Each number is 128 + 32 x the weight over its row's rms, rounded and kept within 0 to 255. Layers, rows and columns count from 0. The size above them is the row's rms in percent of the matrix's.

# layer 5 attention key, 128x256, rms 0.0612, rows 114-127, columns 0-127
size [ 93  93 106  95  88  96  99 110  98  97  91 100  96  94]
[[151 100  66 108 123 113 136  89 179 136  89  87 126 108 108 105 131 141 193 140  76 114 134 100 132 183 128 115 130 109 171  50 156 148 113 115 173 168  94 157 112 103 125 167 118 120 161 135 140  79  93  87 144 143  67 187 142 128 149 131 125 146 178 133 179 122 170 169  90 109 113 153 178 117 160 128  99  91 170 119  82 194 142 175  86 144 138 112 116 179  76 129 129 147 150 133 140 114 108 103 193 177 188 141 122 130 171 125  82 130  98  74 124 108 157 109 148 147 139 166 100 154 131  86 113 109 137 133]
 [ 69 104 175 155 161 101 177  75 104 120 155 129 105 121 153 197 131 134  50 105  97 142 148 137 183  78 149 189 132 149 131 132 194  76  81 148 142  86 106 125  51 122 107 153  80 139 110 122 105 114 107 175 108 113 138 124  93  86  80 119  70 110 138 130  34 132 133  98 106 134 116 113 124 147 111  94 133 146 161 176  88 101 105 162 175 169 156  91 118 112 114  59 138 174 144  78 154 105 159  99 139  93 118 115 173 111 105 145 117 109 173 137 135 147 159 110 131  94 171 147 139 121  77  86 121 135 152 186]
 [174  74 188 163 101  71 124 147 103  98 120 118 145 138  79 138 185  84 158 146 187 148 131 134  97 153  89  99 144  62 164 162  98 160  98 172 122 112 167 121 148  45 150  91 189 137 151 119 166 112  96  92 156 111 148 140 126 181 118 144  87 128 123 164 154 144 141  86 165 141  88 111 124 145 119 112 149  97  85  74 122 127  99 159 123  97  93 143 133 111  93 124 106 179 194 204 133 169 146 166  98 146 154 192 174 135 147 140 160 127  80 129 148  88  82  86 159 124 188  62 139  69 162  68 164 114 106 130]
 [119 131 166 105 149 152  90  61 123  92 167 164 124 141 116 166 123  91 113 163 148 123  83 114 147 142 112 114  60 122 133  75 107 148 124 164 137 105  75 105 162  80 163 135 100 202 120 125 106 130 150  91 100 162 171 155 136 103 131 143 181 114 136 106  85  77  94 131 145  87 184 109 121  94 108  97 106 155 195 112 194  68 166 135 123 177 120  86 150 116 116 156 166 136 124  81 103 129 147 100 111 115 102  79 115  68  72  80  97  73 135 105 127 113 199 132 145 149  69 120 171  85  74 159  66 135 173 101]
 [139 220 100 101 119 117  96 105 160 113 123 130 114 149 143 111 149 123 125  75  44 101 113 120 128 150 127 141 129 136  94 105 111 102  87 129 115 197 148 113 155 168 127 100 119 146 113  87 116 138 130 180  81 118 101 142 125 150 131 123 111  83 165 146 129 111 174 112 200 152 150 135 172 150 122  87 125 140  86  92  54  93 166 114  73 156 175 117  93 136 154 128  94 131 123 128  88 112 128  92 154 153 126 145  82 171  86  88 160 140  85  83 178 141 174 144  97 142  96 116 144 147 110  82  84 154 152 131]
 [155 144 107 104 136  94 133 144 144 122 123 146  81 157 120 131 150  95 166 140 149 108 122 148 115 113 108 126 126 136 144 120  67  78 142 100 160 168 132 109 115  89 157 160 113 150 119 108 154 131 137 135 168  88  92 156  84 194 134 153  90 168 155 147 158 110 179 144  83 121 154 153 197 158 148 122 127  58 104  81 104 122  65 105  75 147 129 114 158 143  89 110 118 128 132 189 145 197 178 148  91 156 140 124 142 104  72 172 127  72  78 184 126 141 160 148 176 131 166 116 163 135  93 141 109 139 113 131]
 [100 154  99 184 183 115  78 162 171 106 114  83 155  52 119 130 141 171 165 137 129 137  93 163 105 184 114  90 121 182  65 136 164 132 141 104 158 128 149 110 230 111 127 126  98 208 151 170 119 109 173 162 158 105  80 154 104  93 168 144 132 131 170 121 127 121 182  96  97 118 149 109 188  64 135 107 144 119 130 106 111 145  92  95 145 120 148 151 146 132 112 172  84 193 117  34  99 164 109 168 155  88 119  89 153 126 123  83 126 105 144 182 147 137 179  80 154 143 158  95 109  91 144  86 125 114 183 111]
 [176 178 143 109 128 113 118  70 196  46 160 148  59 188  96 160 143  58 111 151 142 122 109 139 164 120 182 165 119 126 164  85 131 111 141  90 151 209 128 165 157 139 153 111 157  80 135  89 127 178 141  60  98 174 102 119 135 137 164 153 130 117 174 146  94 116 163 129  75 118 133 136 132 130 131  80 173 155 164 108  85 149 142 123 134 160 116 123  82 130 149 118 198 166 144  67 160 197 109 121 133 121 159  68 189 154 105 161 164 152 115  75 163  86 161 121 161 121 129 115 127 111 159  60 100 151 112 122]
 [149 160  87 112 100 161 137 113 156 145 148 140 166 107 130 109  99 181  94 123 173  76 101 140 117 101 139 135 147 110 162 122 119 183 106 123  86  73 162 153 109 153 141  86 107 105  87 122 130 136 120  98  99 152 109 158 129 137 112  65 102 164  45 145  73 105  86 130 109 112  83 113 129 128 128 155 185 115 146 127 113 153  94 100  91 102 125 158 158 160 135 169  98 152  94 168 128  67  76 121 184 102 121 146 100 134 132 118 142  77  78 129  91 147 109 128 116 132 123 123  83 149 177 107 173 120 145 163]
 [181 139 119 125 110 124 168 153 108 180 118 111 119 154 142  99 150 159 105 190 151 151 189 129 143  86 120 180  95 114 163 110  90 144 220 149 120 142 117 174  89 120  94  83 146 152 118 141 118 128 154 164 125 142  97 168 159  85 114  93  99 171  86 118 159  94 125 172 159 182 163 107  95 157  67 124 101 118 119 138  96 133 119 135  94  76  83 127 116  99 144 120 129 170 144 190 117 105 125 110 124 163  67 141 151 131 148 149 144 147  23 175 150 152 140  96 146 117 104 106 134 129 137 133 129  85  68 124]
 [128 105  86 103 151 155  93 164 146 107 108 123 128 136 129 128  79 136 106 113 112 157 152 143 168  94 110 124 114 150  26 144 168 135 158  85 119 127 139 132 143 160 148  76 198 135 106 111  65 152 176 139  78 175 206 106  86 178 200 120 131 130 214  86 114  81  79 141 117 161 115 136 152 101 140 145 139 148 101 150 109 184 190 106 103 134 143  88 101 124 152 157 156 125 142  97  80  92 135 142 131 122 107 119  61 106 102 123 113 174 141 102 123 133 203 139  76 156 198 126 109 131 126 132  79 130 115  97]
 [105 138 104 114 137 101 141 149 103  91 145 144 147 132 133 156 109 102 136  92 131 119 167  97 109 132 105 158  85 126 184 128 137 111 162 176 134 120 133 161 172 118  90 106  96 154 183  84  58 174 154 107 135  84 129 102 152  67 139 183 193 156  94  87 121  88 163 103 171 126  66 103 135 102 127 131 155 168 159 121  82 117 144 123 163 150 130 109 117 160 134  80 148  26 145 116 118 125 136 178  80 130 139 153  88 170 110 114  85 109 143 116  80  64 126 152 130 169  49  84 157 156  87  92  71 138  95 128]
 [122 100 192 129 138 129 183 151 109 118 133 120 123  99 153 101 117 178  77 160 154 186 142 135 133 135 105  98 112 120  91 152 105 154 113 105 115 171 134 180 109  87 149 141 161 116 119 141 141 138 204 144 123 161 111 137 165 168  97  86 144 135 113 110 103 118  64  95  71 137  93 107 105 160 174  84 190  77 111 136 153 183 121 109 136  94 144 102 128 125 131 110  90 131 201  93  94  59 165  72 106  79 106  69 151  98  84  90  95 136 122 168 139 150 157 141 113  98 114  57 135  96 143 131 198  69 118 133]
 [ 87 141  93 125  83 101 147  95 140 145 132 121  78 102  62 161 174 119 104 165 106 181  73 181  52 131 134 128 105 104 160 145 197 139 185 165 115 152  79 104 103 116 134  79 143 140 169 162 122 141 140 121 148 187 140  72 166 120  88 165 152 102 118 135  58 184 152  85  81  83 115 160 168 107 136  74 153  92  86 136 122 137  86  96 159 137 132  95 124 117 137 159 108 143 125 121 123 146  64 166 107 114 149 152 157 103 153 115 124  66 138 182 115  99 128 134 126 123  98 189 161 116 133  91 129 123 122  75]]
# layer 5 attention query, 256x256, rms 0.0642, rows 115-127,243-255, columns 0-127
size [106  99  97  97 109 101  95 105  99 100 100 111  93  95 107 104 100  96  98  97 102 105 101  98  95 102]
[[100 133 163 142 138  83 127  96 118  93 111 119  81 118 165 152 140  79 127 170 131 140 122 104 148  85 169 170 142  77 106 136 139 125 112  98 128 139 133 116 156 131 130 143 155 124 165 126  68 109 171 129 115 119 113 112  58 107 136 124 134  95 126 157 181 170 118 126 183 113  93 133 111 159  78 119 112 105 128 110 200  92 112 111 135 142 130 155 136 135  88 117 180 110 121 143 184  89 138  97 131 156 166  81 101 176 120 126 112 102  91 175  58 144 132  95 130 118 148  95 189 113 101  94 114  72 175  90]
 [134 127 137 187 105 144  68 135 163 144  99  88 142 100 127 135  97 120 159 122 161 125 114 158  67  91 100 112 110 128 145  98  77 162  98 117 101 142  82 102 168 145 125  72 124 140 160  96 100 145 117 102 183 121  70 103 195  98 131 178 146 115 149 135 111 102 169 155  78 164 112 132 156 134  91  91 123 161 164  94  51  92  76 119 134 104  95 104 106 133 114 135 149 118 180 119 160 180 114 180 107 132 157 135 126 132 172 201 151 109 122  83 147 142  72  88 170 168  89 118 127 169 150  96 133 173 160 159]
 [110 129 125  79 183 107 142 106 100  87 119 122 111 135 129 157 126 121 145 100 207 154 116 109  85  85 116 148 145 129 143  99 138 123 143 160 138 187 168 128 134  92 100 129 126 140 170 148  69 118 185 139 157 178 148 124  87 127  77 156 117  99 153 167 167 118 166 110 141  84 160 144 145 123 152 161 179 111 140 137 127 109 168 130  64 107 100 158 163 128 111 174 137 118  83  85 120 191  66 161 131 157 126  76  62 175 118  84 112  96 202 136 162 114 116 140  79 150  84 136 124 101 119 145  96 145 114 161]
 [125 158 111  97  84 159  81 132 211 167  70 113 139  94 120 140 182 121 159 105 188 125 112  71  50 155 161 112 163 159  92  99 154 167 116 154 147 122 150  94 109 114 138 111 146 121 176 154 158 183  99 137 124 122 151 146  63 107 106 119  93 102 121 155 109 101 113 145 104  63 125 191 112 103 160 163 128  66  93  94  91 140 142  81  91 142 145 159 154 116  94 148 104 171 113 143 145 109 134 181 118 138 158 188 202 164  63 154 133  59 132 118 111 182 117  67  79 128 117 149 110 110 118 104  99 125  84 128]
 [123 155 168  82 120  58  91 138 184 119 122 116 114 115 134 158 116 114 151 129 149 115 122 145 140 137 139 118 109  74 144 152 115 163  57  76 102 110  40 121 154  63 150  69 152 176 156 102  91 101 134 119 125 112  68 100  86  76 184 105 128 123 126 159 117 111 145 177 125 147  88 166  92 148 103 117 129 125 136 142 144  83  84  72 179 118 111 114  55 135  75 127  86 121 151 180 168 106 107 143 138 122 140 123 163 105  90 112 115  56 115 160 116 123 108 123 142 108 122  83  93 116  90 135 155 152  77 137]
 [118 182 144 130  80 120 141 128 116  78 141 119 129 171 100 117 165 140 137 154 181 147 158 108  91 145 117 136  63 113 176 101 147 107 122 166 124 116 115 121  37 135 134 179 151 103 116 151 177  91 137  94 141 151 182 106 147 129 124 112 132  58 155 128 144 143 164 109  95  92  95 171 138 103 172  84 150 138 143 132  90  62 131 141 124 130 124 167 141 114 123 120 117 138 105 161 154 105  96 142 101 189 112 180 160 142 128 157 144 146 131 102 135 150 152 142  92  86 158 146 125 165 178 121 121 159 115 179]
 [159 140 170  87 127  70 128 135 104 148 132 144  64 136 138 141 126 103 118 143 111 118  90 116 128 188 145 142 154  98 157  72 155 160 136 125 128  88 178 140 164  84 144 138 164 134  89 164 130 106 116 140 127  84  69 138  67  87  98  77 139  78 122 195 100  97 131 164 159 134 120 181 124 129 134  86  87  71  52 158 152 137 167 112 111 116 155 120 155 132 134 175 127 155 156 108 123 162 145 135 189 118 171 110 128 116  86  75 131  76 122 177 100 207 160 145  82 111  70 125 131  81 153 136 119 139 161 131]
 [160 203  82 114 148 102 133 149 105  84 173 105 139 124  91 112 144 148 109 119  63 107 157  97  99 164 129 149 155 132 164 149 101  96 133 175  93  69 190 144  80 162  93 109 143  83 159 156 171 156  90 120 109  75 158 126 113 148 111 137 144 110 147 129 161 185 109 120 104 101  90 125 148 158 122 136 129 145  64 194 133 130 133  59 117 129 130 118 131 165 160  96 124 146  98  76 162 140 121  99 126 124 141 141 143 100 155 187 107 147 143 168  95  94 156  95 133 131 138 124 146 177 130 149  90 149 185 139]
 [112 127  79 161 150 136  92 177  80 127 142 137 147 120 188  74 106 129 146 146  88  84 123 123 116 136 147  91 103  93 109 132  95 137 129 145 146 220 134 160  50  85 128 125 121 169 138 100 148 138 169 115 154 161 159 147 148 153 117 150 136 162 134  72 121 113 157 106 152 132 170 126 121 120 135 131  65  75 140 137  91 129 169 122 106 125 132  99 137 100 133  61 153 133 134  95 131 101  71 135 130 188 119 103  23 112 169 112 126 173 131 162 130 169  94 192 149  97  96 108 132  99  99 117 136 120 121 102]
 [152  72  87 188 134 154 132 156 175 141  74 113 153  90 138  97 176 118 124 144 182 122 110  93  93 117 125 102  87 121  67 119 180 113 165 148 141 166 116  87  70 112  82 126  86 127  98  95 155  99 158 124 112 101 117 113 142 130  98 105  79 118  99 129 131  87 116 119 114 121 159 164 118 166 190 117 144  93 132 150  86 172 174 137 112 188 131  83 152 153 152 137 103  93 144 208 103 117 170 126  87 140 149 136 154 118 179 145 175 157 130 128 171 154 133 111 101 139 134  91 143 111 129  76 165 105  73 162]
 [119 151 118  99 139 176 156 161  83 130  91 153  88 190 144 174 182 101 126 124 215 127 113 179 130  91 132 114 156 161 172 157 156 121 145 163 139 150 114 185 115 108 104 146  89  96 122 130 126 128 107 183 129 125 161 146  47 142  93 126 174 144 214  67 111 137 124 110 108  72 148 106 167  95 169 134 118  90  92 112 128 175 138 139 109 154  92  98 147 119 147 110 130 173  98 158 100 163 107 137  96 166 139 140 143 177  87 162 107 154 188 173 112  70 154 187 158 163 114 176 178 154 123 119 110 125 137 150]
 [132 119 172 156 156 123 195 111 129 100 164 136 142 132 110 177 142 206 120 155 173 134  93 152 127 134 119  98 105  94 167 123  82  65 119 118 167 129 121 138 115 126 153  91 171 120 145 158 128 125 155 111 175 138 112 137 132 141 163  91 132  97  83 160  81 120 190 132 152 112 159 117 154 182  99 143 126 120 152 154 158  75  88 166 174  94  77 134 150  79 102 143 166 148 130 141 130 180 140 195 146 120 104 104 114 136 133 127 121 104 144 150  97 158 151 164 126 154 116 117 117  86 130  83 175 113 127 122]
 [112 169  98 123  99 130 130 103 176 124 103 137 104 139 154 117  92  88 136 113 164 146  66 106 106 121 125 163  82 129 129 112 151 150 130 168 121 131  92  68 136 103 153 148 117 165  98 109 111  69 137  99 164 173 112 135 143  77 111 137 144 107 140 157  94 113 155 175 161 112  85 147 108 126  73 129 153 111  85 101 107 108 156 159  73 125 219  97 166 173 100 149 172 142 157 138 181  98 124 159 193 103 157  95 182 150 144 121 101  95 108 115 140 145 151 128 147 126  82  77 140  58 110  80  56 106 131  89]
 [121  72 168 150 183 172 164 125 143 146 108 148 145 149 114 103  78 112 101 154 117 152 129 131 150 161 104 124 182 153 126 142 120 172 133  79 107 119  77  68 132  84 173 156 110 186 153 115 132 160  67 191  70  86  89  83  89 130 114 140 122 192 153  77 216 103 114 116 166 161 120 116 123 110 132 151 135  60 143 111 129  93 157 148 139 128 123  68 152 122 130 106 117 126 118  98 195 170 154  73  41  60  90 120 165 107  79 158 128 105 146 164  70 188 108 173  73 108 180 110 102 137 125 123 168  87  98 108]
 [143 132 123 179 106 126 109 162 139  83 107 153 124 113 126 127 105 105 164  85 143 111 142 144  89  94 113 151 158 117 144  92 132 106 110 151  78 146  80 150 167 112  94  92  76 129 169  83 195 137 168 166 141 140  74 108 174 103 160 130 152 121 140 160  56 108 147  95 147 152  73 110 149 132 104  77 126 184 199 102  89  98  71 119  75 150 163 113 109 131  85 125 138 125 101 153 142 170 126 128 130 115 233  81 117 133 144 131 180 107 135 149 130  63 103  71 144 112 123 120 152 152 119  75 167 128 190 103]
 [124 131 134  81 119 168 116  83 159 160 141 131 114 118 145 176 123 103 110  84 135 108 105 125 178 165 103 105 164 143 155 120 125 122 176 129 138  84 181 117 127 142 161 141 139 148 171 116 103 188 105 111  92 190 149 128  98  72 166 123 141 116 133 114  92  71 165  75 123 155 160 162 147 112 146 148 215 182 120 185 150 106 192  86 104 151 143 124 121 144 166 149 108 125  81 125 103 150 141 126 168 126 127 132  90 164  90 126  96 105  78  81  76 120 108 125  96 109  87 145 114  52 132 133  92 104 138 104]
 [ 80 162  93  83 145  72  72  92 140 131  61 151 115 132 142 147 129  74 129 103 175  84 129 131  62 186 122  94 106 128 128 142 148 121 118 129 136 128 193 109  76  99 128 149 125 144 130 114 130 155  72 103  42 141 135 129 123 166 150 100 180 148 141 133 101 122 116  97 109  79 172 126  50 131 156 128 144 102 112 139 137 109 111 186  74 107  96 138 176 166 147 126 132 178 101 124 182  98 134  97 122  84 176  91 152 135  49 174  71 191 129 137 121 140 179 101  92 103 144 146 108 160 140 141  86 118 142 150]
 [105 100 122 147  99 127 157 126 184 105 109  97 131 110  94 143  81  72 143 140 171 154 120 136 131 116 158  99 199 142  88 126 133 101 128 148  94 135 113 159 135 121 136 111 118 135 102 125 161 117  73 157 168  69 115 185 140 154 126 125 106 135  96 159 123 148 142  90 135 122  55 108 222 114 141 120 202 105 113 135 156 111 117 131 102 162 101 133 132 168 103 170  69 118 111 171  80 143 105 114 119 151 127 123 149 159 137 142 112 147 133  88  99  51  77 164 199 121 121  97 139 146 105  98 127 163  70 183]
 [136 147 109 129 113 134  77 119 157 160 129 156 122  99 141 170 179 186 103 109 147 122 158 111  63 164 147 108 154 145 107 132 154  95 117 209 108 171 175  93 145 114 115 126 129 155 130 190  76  51 113 123 140 109 111 202 172 121 130 148 107  65 156 150 120 148 145  90  64 149  94 183 142 153 104  87 194 142 101 176 108 134 174 121  88 158  84 145 118  97 131 159 119 139  91 144 125 159 158 140 134 102 132 125 195  82 172  55 141 136  96 103 175 119 101 125  92 106  79 112 124 149 146  83  69 172  89 118]
 [120 178  85 111 141 129 187  86 158 112  99 120 125 116 126 140 119 137  92 180  77 148 140 110 142 151 159 144 138 155  86  77 133 155 201  67 111 145 126 121 141  93 141 136 141 159 119 154 101 161  97 145  47  91 123 111 125  92 165 122 180 170 110 121 158 115  82 160 171  61 132 114  87 125 115 105 156 121 141 120 173 163 183 164 139 137 172 187 139 142 168 171  75 154 103 156 172 198 111 120 121 163 155  82 151 146 135 111 122  82 171  77 143 147 179 130 148  89 132  92 101 154 120 151  84 150 124  96]
 [135 127 155 119 128  99  66 144 109 105 106 129 174 173 112 115 143 171 129 133 134 118  98 130 111 137  96  87 141  60 157 160 150 151 147 110 128 108 134 168 135 148  64 137 181 182 128 103 192 104 118 119 138  94  86  86  83 187 128 123 149 100 150 129 157 128 108 128 132 141 177 143 136 126  98 147  90 155 123 160 175  77 128 147 116  70 162 161 121 128 162  92 126  77 133 148 115 127  90  91 154 121 159  93 159 150 154 122 162  94 154 185 123 124 129 105 133 100 177 152 146 161 134 116 166 144 168 193]
 [ 97 125 123  84  75 161  64 104 124 130 101 150 108  88 106 141 142 139 121 155 170  87 131 100 110  74 160 101 132  78 103 131 116 137 110 111 149 136 125  79 152 126 126 145  55  91 119  68 131 154 132 151 150 158 158 131 100 141 129 130 145 147  78 143 115  96 111 132  51  96 166 164 180 145  86 203  77 133 165  92 144 111  59 186 159 170 158 155 122  94 130 100 130 118 135 139 175 154 103  87 116 123 149 140  95 116 165 155 198 186  99 125  86  98 103 102  95 107 114 147 214  68 150 121 126 134  99 147]
 [136 158 100 116 161 119 119 168 159 108 100 128 142 190 175 132 147 126 124 126 140 169 146  96  99 124 149 164  92  79 138 107 188 118  96 125 150 133 101 141  70 189  83 193  81 126 133 171  69 159 161  97 128 105 125 167 124 142 109  88 109 101 191 125 110 135  86 128 113 107 163  75 179  91 143 129 138 106 132 150 165 181  96 145  63 152 168 153 164 152 132 100 129 128 171 121 122 111 169 157 177 164 114 134  96 164 139 172 148 168 195 177 115 178 103  86  74 137 118 155 182 192 130 163 115 116 171  93]
 [ 86 149 148 127 152 135 189 112 147 143 142 143 129 112 136 101 143 116 143 118 107 112 124 113 128 130 194 145  64 188 151 169 144 157 137  87 124 138 124 125 215  70 159  83  73 157 102 132  97 140 128  74 144 131  87 118 126  95 130 102 179 192 157 103 120 106 169 171 145 142 140  49  81 191 135  99 104 157  87 156 101 210 143 109 131 184  70 169  54 104 114 114  73 160 142 122 165 121 104  97 131 116  84 161 152 162 132 168 124 153  94 110 131 122 159  62 128 158 173 144 165  69 141 160 146 146 136 148]
 [185 122 118 167 115 124  87 167  82  99 120 163 137 156 143 122 118 167 152 173 131 122  91 131 120 133  93 137 101 103 120 144 125  72 121 111 153  99 134  95 155 138 155 152 143  97 127 132 122  77 152 132 152 102 157 109 114  99  91  81 163  85 104 129 101 127 136 113 119  91  66  65 193 118  97 155 111 147  66 145 156 108 107 142 160 146 196  87 173 121  69 105 129 117 199 160 101 149 124 144 123 160 150 124 120 131 159 169 104 110 154 180 139 116  93 107 132 150  60 140 125 112 149 141  66  94 126  95]
 [102  94  86 126 137 137 127 133 118 131 134 175 140 143 181 111  71 150 115 124  97 107 142 143  72 164  94 116 126 120 127  94 203 151 123 114  86 144 133 125 127 143 147 207 113 138 120 153  92  70 125 121 138 104 102 120  92 152 154 157 177 129 156 155 145 122 206 119 120 119 129 143 143 155  68  88 131 103  91 147 211 125 142 167 132 128 169 119 152 104 162 155 130 126 144 121 169 142 111 137 136 120 155 168 138 136 125 105 168 103 149  65 188 135  88 129 115 125  88  92 104 210 129 161 104 116 127 110]]
# layer 5 attention value, 128x256, rms 0.0607, rows 0-4, columns 0-127
size [102  96  89  95  99]
[[150 146 158 148 151 135 147  94 147 158  85 111 149  88 100 114 147  95 150  96 169 134 161 195  88 129  82 162 134 164 159 137  78 129 101 148 154 121 139  93 107 125 134  41 185 157  99 172 148 147 127 112 147 183 143 138 129 118 167 133 140 127 204  99 102 138 129 197 119 113 120 101 182  92 150 154 144 130 122 154 187 197 178 137 167 127 116  87 150 102 128 192  86 112 143 162 133 119 114 169 154 187 194  57 168  79 123  74 154 140 116 117  89 128 105 159 149 120  91  81 141 143 124 175  75 109 208 169]
 [109 128 114 118 121 117 144 148  95 126 124 144 126 113 185 135 123 102  92 177 125 100 148 113 155  99  93 137 141 129 110 135 214 136 105 110 135 179 126 124 142 160 130 141 155  97 151 133  89 150 144 115 135 125 160 133 100 137 115 124 125 200 147 126  95 190  43 177  75 129 108 131 138  67 114  71 133 128 139 151 139 215  66 147 165 124 106 108 108 105  97  90 155 151 128  81  99  84 139 101  83 127 119  95 156 146 132 187 129 125 102 157 106 133  88  84  75  94 137 133 159 142 131  97 153 129  92 101]
 [143 105 188 137 152 144 151 108 164  96 121 166 100 139 111 123 164 121 137 122  99 162 110  92 164 135 103 122  52 112 138 128 109 143 156 156 115  80 123  98 153 137 162 141 151 136 164 129 148 149  83 100 103  45 157 137 149 137 116 200 116 119 161 112 145 131  63 143 119 107 147 157 120 115 162 205 152 161 144 176 158  42 154 154 155 143  80 122 119 104 121 114 134 141 167 169 117 179 172 124 140 154 160 127 150 138  94  93 104 150 137 127 169 143 103 103 176 127 140  81 123 192  99 175  96 167 143 188]
 [165  94 104 134 158 149 124 125 137 140  93 127 129 106  85 102  87 156 161 132 124 153 106  79 145 155 129 101  88 114  90  98 140 120 136  69 135 118  75 108 135 127  90 135 142 147 129  82 176  69 105 126 159 161 196 120  98  43  93  95 152 164  96 124  74 124 162 220 136 177  98 149 140  78 128  42  95 139 138  93 122 106 106  79  71 121 107 126 142 138 141 102 165 132 147  89 124 135 148  88 144 139 166 102 184 164 142 105 106 130  84 130  95 127 136 127 119 107 129  84 110 164 112 117 160 107 169  67]
 [140 146 117 156 178 136 119 123 140 130 142 119 124 118 138 103 162 178 123 163 104 156 134  72 129 134 149 112 104 165  88 117 186 149  95  83 126 104 159 128 122 163 126 129  92 131  94 104 149 158 163  60 100 143 147 108 161 107 120  75  84 139 139 164  89 122 216  90 110 144 137  68 145 136 142 115  53 103 210  69 122 120 111  79 110 155 148 172 128  86 128 123 132 146 188 142 111 119 106 144  69 114  81 154  89  22 131 172 153 178 132 162 100 141 128 137  92 145 185 129 172 128 119 131 133 143 110 125]]
# layer 5 attention output (transposed), 256x256, rms 0.0625, rows 0-4,128-131, columns 0-127
size [ 97  98 101  99 100 105 102 102 106]
[[156  64 117 132 177 106 160 134 183 123 102 138 159 151 127 105 120 121 127 181 141 145 144 164 115 143 131  71  60 171 120 154  90 108 129  95 116 162 183 163 119 164 107 135 150 140 125 127 146 165 114 165  95  68 148 127 135 156 129  75 177 152  50 114 115 141 120 183 105  96  95 173 123 151 114  73 130 100 104 145 190 184  49 126 107 117 184 118  81 120 164 152 170 155 141 120 144 131 128 136 110 131 111 185 143 115 110  74 145 105  69 139 136  96 144  98 115 147 206  94 106 133 125 131 107 105 136 132]
 [131 118 128  95 169 125  86 126 179  77 136 127 127 143  59 158 107 111 113  83 149 106 190 148 129 198  66 136  85 117 110  71 118 158 175 150 176 112 103  61 107 126 141  66  87 129 145 134 153  76 103  97 121 156  95 105 180 119 145 141 111 136 146 166 112 127 157 125 106  90 114 131 162 171  86 106 119 114  99 133  93  83 162 121 150 163 118 167  82 145 130 131  98 123  88 128 121  85 108 121  94 123 199 174 127  85 104 104  66 147 177  96  74 146 121  82 147 136 120 100 133 116  79 107  82 135 160 143]
 [126 130 138 109 159  96 134 120  91 125  90  50  84 112 151 143 154 118 115 171 201 115 176  49 170  91 137 172 124 164 145 138 115 161 140 191 132 173  83 164 130 173  70 167 158  95 119 134  89 119 170 137  87 130 110 123  98 114 122 148 124  78  93 105  36 151  92 139  79 159 115 140 142 161 174 158 154 111 150 129 137 150 177 174 111  87 165 120  85 128 200  90 150 108 178 111 145 180 116 149 141 183 138 141 149 170 103 121 108 124 150  95 161  86 120  77 148 131 116 128 107  76 103 152 109  66 134  54]
 [ 53 111 132  94 149 111  87 161 144 135 141 157 126  94 159 152 214 113 179 139 170 144 139 138  65 158 181 141 198 122 105 103 125 162 128  56 124 159 124 137 104 125 106 164 163  59 130  93 128 205 128 102 150 150 106  87 149 123 154 123 118 154 131 147 151 119  41 119 114 122  95  94 114 170 157 157 132 149 139 157  85 166 159 163 105 127 114 116 140 145 135 109 107  11  95 181 116 122 145 109 123 107 158  95 108 121 117 111 141 162 165 161  90 125 113 117  78 143 137  96 154 148 110 100 108 154 151 144]
 [114  83 143 157 139  64 112 123 148 141 149 141 160  88  95 189  81 171 127 103 142  83 130 159 133 101 144  97 103 154 132 132 147 122 129 147 161 149  78  73 134 125 174 127 159 145 152 158 111 108 107 143 135 159  89 103 108 124 102 163 161 167 172 172  85 131 143 134 108 116 146 116  91  64   8 141 145 154 102 123 119 105 129 132 151 120  70  48 106 148 131 136  90 141  71 165 113 125 105 162 213 137 165 146 155 167  77 111 117  89 124 141 179 105 138 131 201 115 112  84 113 149 100 133 113  93  90 114]
 [127 129 142 103 125 139 178 105 135  91 126 115 139 179 139  77  80  77 112 203 116 193 145 103 162  79  71  89 138 154 154 119 159 186 105 113 117 151 145 113 133 133 105 147 135 112 160 123 111 171 147 121 102 121 143  85 141 119 164  89 116 119 109  93 115  82 175 141 121  97  98  97  82 162 171 149 108 133 119 120 102 132  62 152 111 133 134 161  84 123 144  70 148 155 132 130 118 154 117  85 132  75 120 169 124 107 121  65  84 117  77  66 160 160  48 124 112  81 177 116 132 125 131 129 136 138  75 117]
 [112  89 141 113 144 121 118 140 134 103  41 116 160 135  79 145  99  99 154 139 142 113 192 160  96 161 134  51 124  99 129  85 139 130 157 114 111  88 143 155 179  89 164 140  90 136  55 115 153  76 111 113 103 128  66 104 116 150 114 139 158 115 102 143 123 105 114  90 196 161  64 202  78 146 127 135 122 138 153 138 109 148 142 133 114 179 121 149 109 186 149 148 132  80  88 152 154 152  80 143 105 114 115 162 195 190 157 102 141  95 104 191 154 135 141 112 143 126 159 101 126 128 161 109 163 120 101 142]
 [ 87  94  89  92 176 143 117 196 128 158  80 121 158 141 107 125 206 129  83 113 165 124 143  96 148 103 119 131 109 127 105  95 153 106  52 110 109  49 163  69 158 114 103 132 148 107 170 137 140 184 156 113  98 172 143 107  77 143 102 159 174 140 102  85 111 147 130 138  95 170 109  94 142 111 170 181 115 100  60 119 115 138 125 206  90 119 147 131 131 174 122 185 117 176 152  93 117  89 107 160  91 129  92  84 119 131 166 104 161 143 145 145 180  92 171 156 119 117  95  99 106 141 141 165 140 106 103 123]
 [ 93 129 158  96 137 133 151  88 143 120 154 173 108 113 181 156 111 146 127 147 159 129 114 135 159 137 155  88 106 146 167 155 122 109 165  91 142 119 100 160 159 121 116 151  68 133 143 149 128 115 181 115 146 203 166 111 176 161 117  86 103 119 139 155 137 111  86 137 138 114  82 118  92 115 130 181 131 105 206 113  91 113  55 105 157 157 109 203 143 164 133 133 124  83 106 187  91 125 117  75 149 116 155 164 128 159 153  86 197 107 163 148  87 108 165  88 141 117 113 110 136 155 101 118 145 122  79 139]]